Each number is 200 + 40 x the weight over its row's rms, rounded and kept within 0 to 999. Layers, rows and columns count from 0. The size before them is the row's rms in percent of the matrix's.

# layer 6 MLP down (transposed), 768x128, rms 0.0784, rows 117-127, columns 0-63
080,233,141,193,238,165,229,223,183,144,199,191,187,256,205,166,230,150,202,205,157,118,229,176,222,173,173,188,188,295,172,201,97,260,271,138,195,109,213,266,204,227,245,184,148,270,231,199,217,150,210,255,266,166,210,243,197,204,200,238,196,188,155,178,150
113,136,146,262,296,172,164,244,130,193,150,159,231,206,276,172,184,165,222,210,246,164,231,156,230,168,111,194,206,191,288,172,196,180,136,176,199,218,223,200,211,202,148,191,192,202,218,222,186,158,212,230,190,197,114,280,233,277,144,199,202,190,236,130,211
089,223,212,177,108,276,232,160,200,187,190,218,170,235,204,212,209,212,176,226,115,154,210,188,304,199,252,203,247,173,150,220,201,216,273,219,193,150,291,279,190,211,180,199,185,194,184,209,145,205,131,205,210,187,284,159,193,175,205,173,198,203,245,174,183
087,186,155,177,219,308,186,207,190,169,204,193,176,197,224,202,182,196,192,163,199,166,225,210,201,232,161,173,220,205,134,260,156,180,241,210,169,269,256,259,196,177,139,230,166,161,228,239,239,185,206,174,312,201,194,159,182,171,204,197,224,173,203,133,229
087,201,174,215,236,218,216,155,232,148,201,181,160,186,183,243,198,166,145,245,135,173,190,122,274,197,255,221,206,235,127,240,120,207,208,200,174,144,227,326,199,218,228,223,178,220,293,170,115,102,164,114,305,206,219,265,143,202,154,242,253,137,148,206,144
108,157,184,227,168,240,177,195,208,208,187,211,174,243,230,218,223,202,294,226,213,198,190,193,108,213,179,183,148,181,219,223,158,151,242,239,166,211,225,269,218,212,193,238,145,229,190,209,292,228,144,222,224,128,192,178,250,288,175,269,215,220,221,310,166
079,224,165,220,181,228,255,212,258,191,210,153,216,219,216,214,221,215,194,229,172,216,247,205,213,239,192,181,177,179,147,218,172,228,241,140,144,132,201,265,227,223,137,239,161,142,236,231,119,141,266,168,297,177,259,225,134,172,217,224,223,215,183,252,235
111,174,210,201,251,256,197,184,191,248,238,183,180,183,197,248,190,220,170,208,245,191,201,161,185,248,198,114,112,251,172,288,186,229,198,179,220,212,221,242,210,198,247,178,214,237,127,249,200,210,177,182,269,169,274,212,218,239,221,254,202,164,115,145,228
092,246,214,277,190,250,237,234,221,158,201,213,180,220,240,204,220,208,218,273,211,202,232,191,225,265,162,208,192,171,126,283,116,226,280,111,165,189,277,234,213,225,156,223,207,162,196,181,179,154,223,209,274,146,138,116,218,213,174,207,182,266,168,142,195
114,314,229,241,232,217,230,152,207,221,162,174,197,254,271,203,194,180,93,160,230,147,224,188,184,180,185,174,171,193,236,213,194,170,211,175,264,277,189,191,196,244,213,195,125,251,189,176,178,154,199,288,286,172,175,148,211,175,281,182,167,190,188,85,176
076,246,208,174,181,157,259,223,236,258,225,137,150,173,212,229,213,199,170,211,171,205,199,142,145,178,177,190,213,239,183,207,169,238,283,234,173,229,238,226,247,178,142,226,191,188,193,167,291,121,240,85,267,155,211,162,203,162,161,211,200,147,166,288,274
# layer 6 MLP up, 768x128, rms 0.0879, rows 118-128, columns 0-63
121,219,185,232,207,253,182,204,149,174,255,195,208,173,264,234,252,213,161,212,131,250,229,227,220,258,227,126,123,226,166,183,192,183,136,203,242,168,151,263,139,180,219,224,167,172,240,117,267,156,152,219,155,155,226,189,155,164,226,217,191,190,198,252,249
090,197,148,229,225,209,208,195,209,257,218,239,162,208,194,161,216,177,170,232,206,180,215,163,166,130,217,197,145,242,221,184,183,245,228,263,208,243,193,112,171,207,243,157,232,204,182,209,234,157,210,199,195,152,169,191,171,229,143,173,132,182,211,203,197
075,173,233,145,193,231,158,238,214,251,175,162,249,189,211,211,217,210,246,50,246,230,147,196,163,255,191,221,199,272,237,223,155,197,240,221,143,194,206,237,200,216,194,234,263,243,149,190,168,199,234,182,141,260,158,224,182,250,176,113,172,165,200,234,195
076,183,220,205,148,240,172,164,286,175,204,219,189,168,216,142,285,244,164,249,191,177,216,190,134,220,244,222,263,163,152,157,171,189,229,211,220,236,93,265,144,211,220,162,209,141,219,192,210,190,173,151,166,236,196,235,193,254,172,127,187,220,221,195,235
113,216,156,192,178,181,222,165,218,209,196,203,156,204,225,184,180,259,194,151,118,267,174,196,277,250,220,212,179,149,270,184,200,174,199,225,163,275,134,217,202,120,197,159,279,148,146,201,145,179,198,260,181,222,263,187,131,166,192,177,138,191,250,168,163
079,169,333,187,166,189,118,158,197,249,199,207,171,175,209,177,194,206,273,107,222,171,186,237,148,240,167,188,184,255,184,196,143,203,219,233,146,231,248,108,240,214,203,236,251,207,182,192,208,192,173,224,130,185,138,149,164,199,162,139,147,164,190,227,167
109,207,179,233,221,202,245,161,220,214,184,221,146,156,235,289,190,198,319,161,169,245,229,209,196,174,129,279,239,224,212,175,202,147,224,232,146,189,196,212,184,111,239,171,246,139,174,185,191,196,226,236,186,237,160,175,219,234,191,131,151,220,250,169,254
074,221,121,194,218,251,196,256,248,222,274,213,224,191,192,218,203,241,140,111,251,170,157,208,200,120,136,219,208,216,264,236,183,164,262,183,255,201,165,249,216,269,221,216,192,232,149,164,221,243,209,180,152,134,173,196,171,183,232,161,166,173,206,232,258
116,196,144,244,230,215,240,201,155,204,182,193,186,195,164,165,264,310,280,228,258,164,173,190,195,211,179,147,200,195,176,219,215,253,253,182,93,223,190,200,246,172,259,131,219,233,179,127,219,160,196,223,232,207,225,173,148,191,141,217,183,208,212,225,172
076,184,200,204,232,197,142,182,214,189,227,221,224,203,153,156,181,172,188,243,179,220,203,186,261,194,226,108,200,167,226,103,296,254,244,202,268,255,154,174,189,166,249,171,237,129,258,194,223,219,209,192,163,189,221,170,232,128,244,159,193,225,207,169,217
094,214,219,153,188,176,159,306,266,151,231,104,209,197,199,221,186,220,236,162,227,238,227,229,234,214,163,131,303,191,199,144,155,239,192,177,162,202,133,272,159,231,175,147,223,258,204,200,152,100,199,195,234,236,228,238,128,187,186,219,223,175,217,200,228